config.yaml
n_layer: 20
d_model: 160
n_head: 5
n_kv_head: 5
head_dim: 32
d_mlp: 448
vocab_size: 1152
activation: "reglu"
norm: "layernorm"
norm_place: "pre"
norm_eps: 1e-06
positions: "alibi"
qk_norm: false
attn_scale: 0.177
bias: "qkv"
tie_embeddings: true
parallel_block: false
init: "uniform"
init_std_qkv: 0.039
init_std_o: 0.0
init_std_up: 0.039
init_std_down: 0.0
optimizer: "adamw"
lr: 0.00177
lr_mult_qkv: 0.5
beta1: 0.95
beta2: 0.95
lr_head: 0.00581
grad_clip: 1.0
warmup_steps: 230
schedule: "wsd"
decay_fraction: 0.764
decay_shape: "linear"
final_lr_fraction: 0.0
batch_tokens: 16384
seq_len: 256
doc_mask: true
train_tokens: 142000000
steps: 8667
dataset: "wikipedia_en"
Each number is 500 + 40 x the weight over its row's rms, rounded and kept within 0 to 999. Layers, rows and columns count from 0. Numbers have three digits each. The size before them is the row's rms in percent of the matrix's.

# layer 14 attention query, 160x160, rms 0.0678, rows 124-132, columns 0-79
082:508496527479477563529486485547475523521558458459559423543470504524471498427487504467459465349498527457503505466564500483488503535568498518443441521507462505468486541468517452475502475422576513489485534527482522497517528573482503466510489524
092:468456512479472524451471520468471480517483561512499567489407505512574457517440469504485406517473445437553518440538476507486517513518594449517572433551525485511590504520422540506463477467537524485471476461506499493526473468545520421520511536
096:513538513534505561493517485517537457457496542446469472425596506522498514483588529473528571530476520497514435471555458440475481535468546529517513529491520494409503460484500560475515483482531451455542537533455487575434556486518467524512464454
105:472524520496547522498419420509525511513474486556465524523510494518446487538501434538491482477439459483494494470432500519525445512533494484564473539458507522540584471521502479552432425508466539480414421480513536430509537471495532506549505484
133:480552466579476572442451474518521462506525540580498503523518473552428505481535422485486462492430454452447493491429508532578469485553461514473536529503517483532487516423474477510519463512486474492533521516535459500561533420512549428584432518
132:462523514494553482480546492518526576490517523500460510486541498528493467485452504504540468511495492482433440518586537497456445554560514460547562484445456450448531446465452591476442445496446512441556459513502616446519463489571480446564449480
139:513505485558540519518509513453508529438532461467435481506552381581600457557487463500517515492514482461480490506505486534497511506573572487497534523499565577530405493478550492425523471529475456444588490541567500482554469551497493493514468448
129:569462447488524468532537489496515475544471476574521500514500517465483490528485535577455537510439471460521552467532483542521415522520526517467532540426499594551472496534434586480437475484409505431453503491538491513486473480515461507544539464
137:507506553510522553530508498445542452559529529550495525583428448525557490423506428477514546558495551473525479466509474512439407481482431500449576527538486530480515491491577500502513420487452522505498403503534481511465517469547508486548431546
# layer 14 attention key, 160x160, rms 0.067, rows 124-131, columns 0-79
089:499510473515436527477454463519611558480543555433503515483404453569535499492542515538504510509515447492464421529468541492516499513498497418478499509533538450462502524440502447513511511437531539523467499447430471456537531563506511409483516540
097:459439547484458561486518493436519439507468514478535540543539514493520541454510554460442481500488550430474537565459484544545552496542506488545507492526490448568604561483488443530488471425520537474456454512512550492477519559454573420457474585
098:520519517599543485491527548496427542521507544473459453410482523464496450509550432519531442496480459552593506527492526416501554501551577507423529475485507517498428459503499513466567499510504491539625476546426406481494499441521440490572471424
106:513480503486470495532473474500530526506430479507528491534423607556441564499510501479468476444418521474486415553451479535524474539458449532543514511543504514424608521384497487508526463523487513508430481485502490497484505543464537413465525540
125:490486546532517533423525490500478485491389518443543518466514535518496510496569508568478471543479416495520476463391522452568446489541428483560448488545451437505472486528481508478524445503555509453602487508495459403472476479525505468482481554
121:471499458571463462532515517484496544457527473510424501514483450537478502461498540529522482515454498455543437553489472476447484463554543442506515532583456488510516528492523492454449497546446513493501492490606551505501368505509529494477575496
125:448502469539475531561480550497466539447531498534456450528525408416569449531482504460501479446561518533489510522456504536500550573526520477462514496469482445545421479517488519482488420551424454509533546524537542499568400521542504534549520583
125:522458574469498542580495429459452535491488532523447520528433504540456485491486469531477456433466506459489515523474546539443517530458460611497487501465426516480518530461547509524499467517465493589485482602494508461499516536519486519551446468
# layer 14 attention value, 160x160, rms 0.0692, rows 96-127, columns 0-79
097:464501507452465527568534488495441473556498397485457457497469534534548576509521475523515411493491509555514505505497476517457430397476542507523434440494566573472490495515397459472510526465517517478531458520500485440528544503475530570517569564
106:470534526553502470509545530459424519488565564498403505466479510476476503540485491492534460551454505461460512455480515466530427472560515507542467481450478427472539539547530546547415561448477525510482589542463569448443508569501518472542496455
092:502469482517570539506505500499508514558472563526522543516531416485506514530518513498496539462547496453509585491497514459538528506523500525466564452549484450534487525482507488425520462533401473573497508477515440532506404486492539399453582446
095:537487520462540577554547527488480451561486464476507483551454545461554508487549565493508561456476442514497559535477454392476596494442542485516468434489512539556465481427460545401592508504512554502515488520498512545464533502468496477454560586
100:572484452532510488449488449509552538486508540483531490539436491539470469471500462452472519478531464400547546487532506528514478575479438492486509507539439416556505549478556564457457454534467529460533435524504495517469499542514567438429558466
099:475494499430543475476489460539491501488423471578511494442585493504498482516542541513513500493421529522430499455523472493409478510402471466473532570564521541491510474472549411471583456519539483526531503523493455558512491495591499502528507499
094:488562467571460456493497532481439540527490483520475547480472473493478506451508471540480535523518432545555441466541446548493400440544417479482481461464492506514531589522537473516466505455508502489489479536492480547452582554495541525531499450
092:500444515498534479537473445525443473467544465564546533465562467537509419498467497436532546534475529545511460531442507478539512451540443419522467539580507484513484415554448497530458481556557458467445531471542484453489502483434479519525499542
099:513500517554486479556535555553504456496530554534506463511506516476465449487544497450564574528529553548522487519501528481487460484470396444462459522479457462547496438511509539518432516455487484506470588501522517485448547562437492557542487507
098:501495445572550481489591481525494528546423484495525506518432537485518447432450519414476510520500439480497561521501500496589569502434484533514507431502485504522458515502513535526553467520527509562507477496509433459430436472486509495444551511
098:466526542431470438453548493455461515514522468491473527496476457473521572595461474568478466490471506527479523425497496536488457475589538534490520488511566521490527578460519468497465527495441494439505478497487531523496474453582534571564491456
097:535533479496506544638504470452458525515472512503530581458514555518459437510473517414527529514497495472507572453489511502493470495500521487554484499464435461455537531514463556487534515476499510565452507451434542471446546541434507471502550518
100:514515443543525457456508550494488490421477533519545486448493517440480453523529540502574520489499474455489494550553485429498502542458511520493495525450432449499478470543482559507588506521547529473521427540531522441538499494555518480489468493
087:562474510475492427505473488534528537518553516502485555450503524519558510479482423468473526561586531572491492475548563478502470466559516515414487584500504423481475493492563521495464557504454485465521580496482480457523491543470475523503496486
101:449462511469557506501433507482474517477480509530482537484569488521443483467553496495560506576476532457460461495479507494473446522573528442522528597580490436510541426494491456501462536557498431472474589503477533484507507430542540516563454512
085:517487505504484564512500554505548461534486386523484524542447539446508468504497491501415516483459464521510558483531502481535537502486471588485489476493487597486493529511449511493575495529479592507535418536500444483459540477537495485506548490
098:452510476507497559565534521493497567499461437575531531547528483456505433448492531439459489446530475444497461532503484496539502514488444527576542462467487527480474524496427526532495515520529506501463493444443496532506525455448456448422511550
101:460528548538495475524514493464427471453505516463480514494454517476507492535544442522536543495482522551467529555497542484547537570592571525505534524423485452442495525533453595448514528436469471460501552539443603499477493522506503500485448482
087:500440550459489504413494539471537507484540553577493469466529464538460428510465455543525499485519475492455441524574483420454496501497520511506493505508510583558469514512544571534504439499498463470517485536492519493534484549561483512463446523
106:498511543513527468472533521482552483474488572457547518449426494485524566464529484481556521504488467532504517455494517430477560605513522534482534494450455431558474449489534572409573494516433476517499452499546463485478476526511545451499479493
104:537474576440537484520504458402527543490501515467471558465519459438549500445525547524551459504447525495517516552414470424502502605548608501567533508567480476479516445487485511475514506555445475537495495518459525467529462398491517491516521579
094:512421380538495449518508470509525538533487550536513549528565456533497509539416491494506529507510477542505525423501499636499553502424466499525546560548488490511468512501516481558448494488510407491476483498440481503572466451520461457527514482
095:447447492415498506408493499561499462550513479491453538517504479539506558582442469584420458445458480481508511458559542570457558488481572582509544456517535559513551556448521483494494518469531531423485529484478567555488439519563514491504470503
092:499488428482474475507474524439492560554471531412508459473479456471475528525478457575466476466501435472494579475470523521466463575494651581472464446446567468528502540492508521467479510446508493501481511503449509461578501445515504440550533462
085:474464457527455456484507512466509545448550451575516507524471548462530442509491504509537492576425512469521457513501561558496505430543481499525524469430439490457534543556482546538483468449581451520511515500469553460474422523552499563554430518
088:536449559541509508467495559516499454405538531542529533422544481520517435466488489512523522543486565486502406519550543479480448555488427496501536537519489441499508448507495524536456472453532494524550565505529552516486491573461530527561467486
093:487565458518479534565478517557512569489507460462559454536485501537493434523512484409484574451484497492542438504511441461465532478469464448543463475502429487492476466472452498432598501486530546491517466527538450458451588494471526468484496504
096:454451585516510420420504459562536465446529562471470477404536488540483471487494455513523482526506580575446437524515546494474485483495460524494535487479481519525544469498515495558426544503470498473515523517528545513456512553445537497522468501
094:575457496519545552488506518544539437487431453402552494517456516530570519500543460484481528502482490559499513516503499442458580533481519484501522473487528516560419446467454545419547481548522472484534461487539453500422494516502483526444529539
100:495407622540507515486439543529501537524535470646494475539552429527526504513522507472529568524477459440477498500473510502490499537528539467447526563505518479544537415537542509525495483512483505475483579463518482519490509457463514484497463478
095:516411516481481531473441480555506492479446454498569492477533470519559486473507507470547541470500535582464457576548538496476555523466482495539479576491466510503484424544484459523484448524563489473491538493499467516519560441465419483500534489
102:454518465482504566545444460553462457511498476496566471524524542524447482519485551485519555447521545455517473493462525551457505470413415455492467580494482502476526514506495511503496479496571500457529500473491464545523554544492492522482551464
# layer 14 attention output (transposed), 160x160, rms 0.119, rows 96-127, columns 0-79
099:531539469547480530499556458468478462506434454520533507584484529601495469469484503490506413485552517468528514551527520451515455449475526530477547447523500532462551449527498419442550452499498504401462525517488497504494589444513529528483532526
111:482463449454547436442454465477531479504495490503455463451469464474408456545468548557463520495447545504453516504472517496482503460491481484534561529535450490548494549498507527466502554494513548549480407465554436459596487456492562520480477503
092:491423514428449514520545506528498579514539493481498468452493497453550416410489476530499499542476501509473457445493495529510518572549544448528494504454504410516454539518514540497527520539534528561561532513527486521470441509504506478525555417
094:510514507483463489488555537497488510473496506487593500539491529591568481448520514480536529488578529479523491489506520516554466537473461484432542472451452506411470457434525462535548437550465543458507606559555510503406538476503487470573526497
103:470406503486467437552470517559560535477569493501525503497559517376477501470537520545517534488486448565493514503464542530472533524536525472528452484514548445523473490516550538451473443525529489555522528495499463538487418499466458473488552444
100:574517534471512559547465495559549544489455490569517606501459492510510502473485541477512475490479542495452422461482443552500486586545483568487532455461491552519478459536478552558493509564495460476578526494513544509481455522503540468511495448
091:466465457462511414496467469522489470520541490585420505499444542552438478569484502558504506445527504530517504511497499482487441494457533494540457464547496514557470485484515448466459488484508544492517439524492451515516532471455472512514501470
087:514565551536447564543460501521525472459414460446394552505559443462480596570489536451495504498488535453562482504518555480551507493499483509499433599482531556514538477515482505552440492492525432463465474438430496516535471486536471590456423525
101:539501503532468451428434570464550468480534431412453463476508453482391564605491564496478485485494516457484507424474531482526508513488501519552453603494523545554497454487462501499521494483567514462458434505458474496489570508514486533486454573
100:480494500470504582499530529446527497552518458523500503615570516483513511482550451550545481501569523508506462497520545543582444528506493453443487468536509483354420482509514521534502441444498492479544574547507524521451509550485470482525518475
097:545500480505526416532516392486472486547483559543494510486469546523493467497483464494545496489411500533445523459537397470462461462430548529533555443553494453480486520546587483445479540488491518554553490465514500495549564520451548444495497412
104:544574450478514510469509526468544487470489503552477483582506487481429499535490540572567475499505574457472509468494521486578433462496525471448527533533493450416486509486517517510520539532502521472501549526569412472532470451512512467558495471
094:538569532498500524546457560547485450478509504518575516518508473494514484500556554524455546546485574505562543555441496546519521473527463523471505517446453499461425402464477517574468466503500474467492590477513570428512461473565465497469468494
086:556532486593559500493477539421462508517458543433470475515525480461451515549510518424492505513446481470462529402501484462457458399547485604559482512518542468576526494538515518434489513503510443557471421501529459453495524521511574557497457580
099:570496543479508518539469499545510470455460534475441510451517470449473549562491516462492553516424498497481468464475462504471480503534514514615482547515511493590568519537484555487438554549508473539543419458477506466554414532491514529476447467
083:486559456490528482539521487483514503525524438551498553575526515493530469413521506505550479466624491518501507480505444492523494551452515468462492423546531439425465469486536508510536472517459488451560560497496501501427542486468497508477541421
099:458535483491418615468518505504528473476544453497488498532559491507583524466537472484510487513598451476552504543500560523526478549478546432500485536553465475458455441555438467518511440454492474451493560536447496523425408453538421547499495474
102:458557507519546411471414503433469506514516551463556436460483453506470492564525529540483510527462519441485492499535520473497489422465461528421575460479427488418473476436499501527522486451507557552485521482564495465553498465493533518507474511
087:485550535530453492525486560537471461476528476510495550418493450506550480508451532487465517527469498552520491512524447561511529523511525515512467497507510508555482454506509500528434487446533359543471519472477604513527525471484455517443412472
101:518421503548533424501490554480499571471505557462547429500491512514478514517566527529502558511445534503448496457467476506532549467536433553474515492427500498473507513412510531541505530499520516571475516546564514468467516534508531479552493511
104:494503516471504511500580456493552544502465498462518452526507477501502504513563479477478526525509529474459418487508433465524463495516545506496508530464470458439506482543515498486500506471497418523560515500516509457506479547511462501487479493
097:536515520473472635495511521553439555513483494516447540493517542411495551457464444528552491492516483444500560495487467503481519530482562444498457480530550574459541514572488551529501507510542491530553487462501497549547445511518503513511507408
100:507503530462487455569485485507455497537519521511519524422511541515542453437484460479531499493446456530454530544495484528421513526493543504521529408566522488530502536587564476457456517533445578571531504433531503510482505448497542462475536402
093:488469490476498462530580502507471520529567541463539439478472575583535434459498464494505545458511459537444548539470485480507507475455573451427537465506451451469466487465550473483501505561478587586532486552550480457525470483506564429510571460
084:539521458528514515505497490488475432562522518569448468529524437429454472555527480526508444478488471495502490511477487500507481490454539479531446508581565486471489450553510532500469502433507445490507477428476516461512565488520507488441435466
091:515472503506500512480452521501552480473523480434494484458482454442447534581499554468470541526448510456467461478481517526495520484593541531568461543489535533610492472504436496515446541455532474510459421468466520453496539489543498531434414557
092:538569506514488520491481529511448469488463480557536548548486490520540513448540559508507472478563496449518521547470552517524489514489457462427524520506446499470456455439486476531494427495446511456446621512511531572415442506525413496502529544
099:495451479495522422495458481446555501517483480455475503452489498474412511564500545509477545479416515482433502462475492500458541497554517553571464507486537527575560580533494478480496563502527522583474378423494456488518536513508548527463530510
098:524528521537510512515537544500439543487470467472594494578520492547530531446550521451521484500545492451501463488480529546549493484484456548468489465461520522426490455478484499563533400495491492450490601527505540497436544526532465478560525515
099:521479499514491501504506524513512506516554493434402427451562464488468530534495537479516532476507436532448442412480502518530503529470549478534484599522502477566449507501531522481462491533495435545519477494459507475466490561486484500538419489
090:505543522510470622530485538502488514452523477493525527475531467528487563535495519437473513528493500425561474544470515497513525503512522515477442543402543557566550455507437493593515492527510522461443486487444530496471475475556463527516464580
101:541585511497472537489433554564507483432531477483488549472517441478482537504445548510534481519488486460590567586469529487473546529503479486469467525496499548541540470513472519498517502578496532447473549473455511529515443457518424499492475569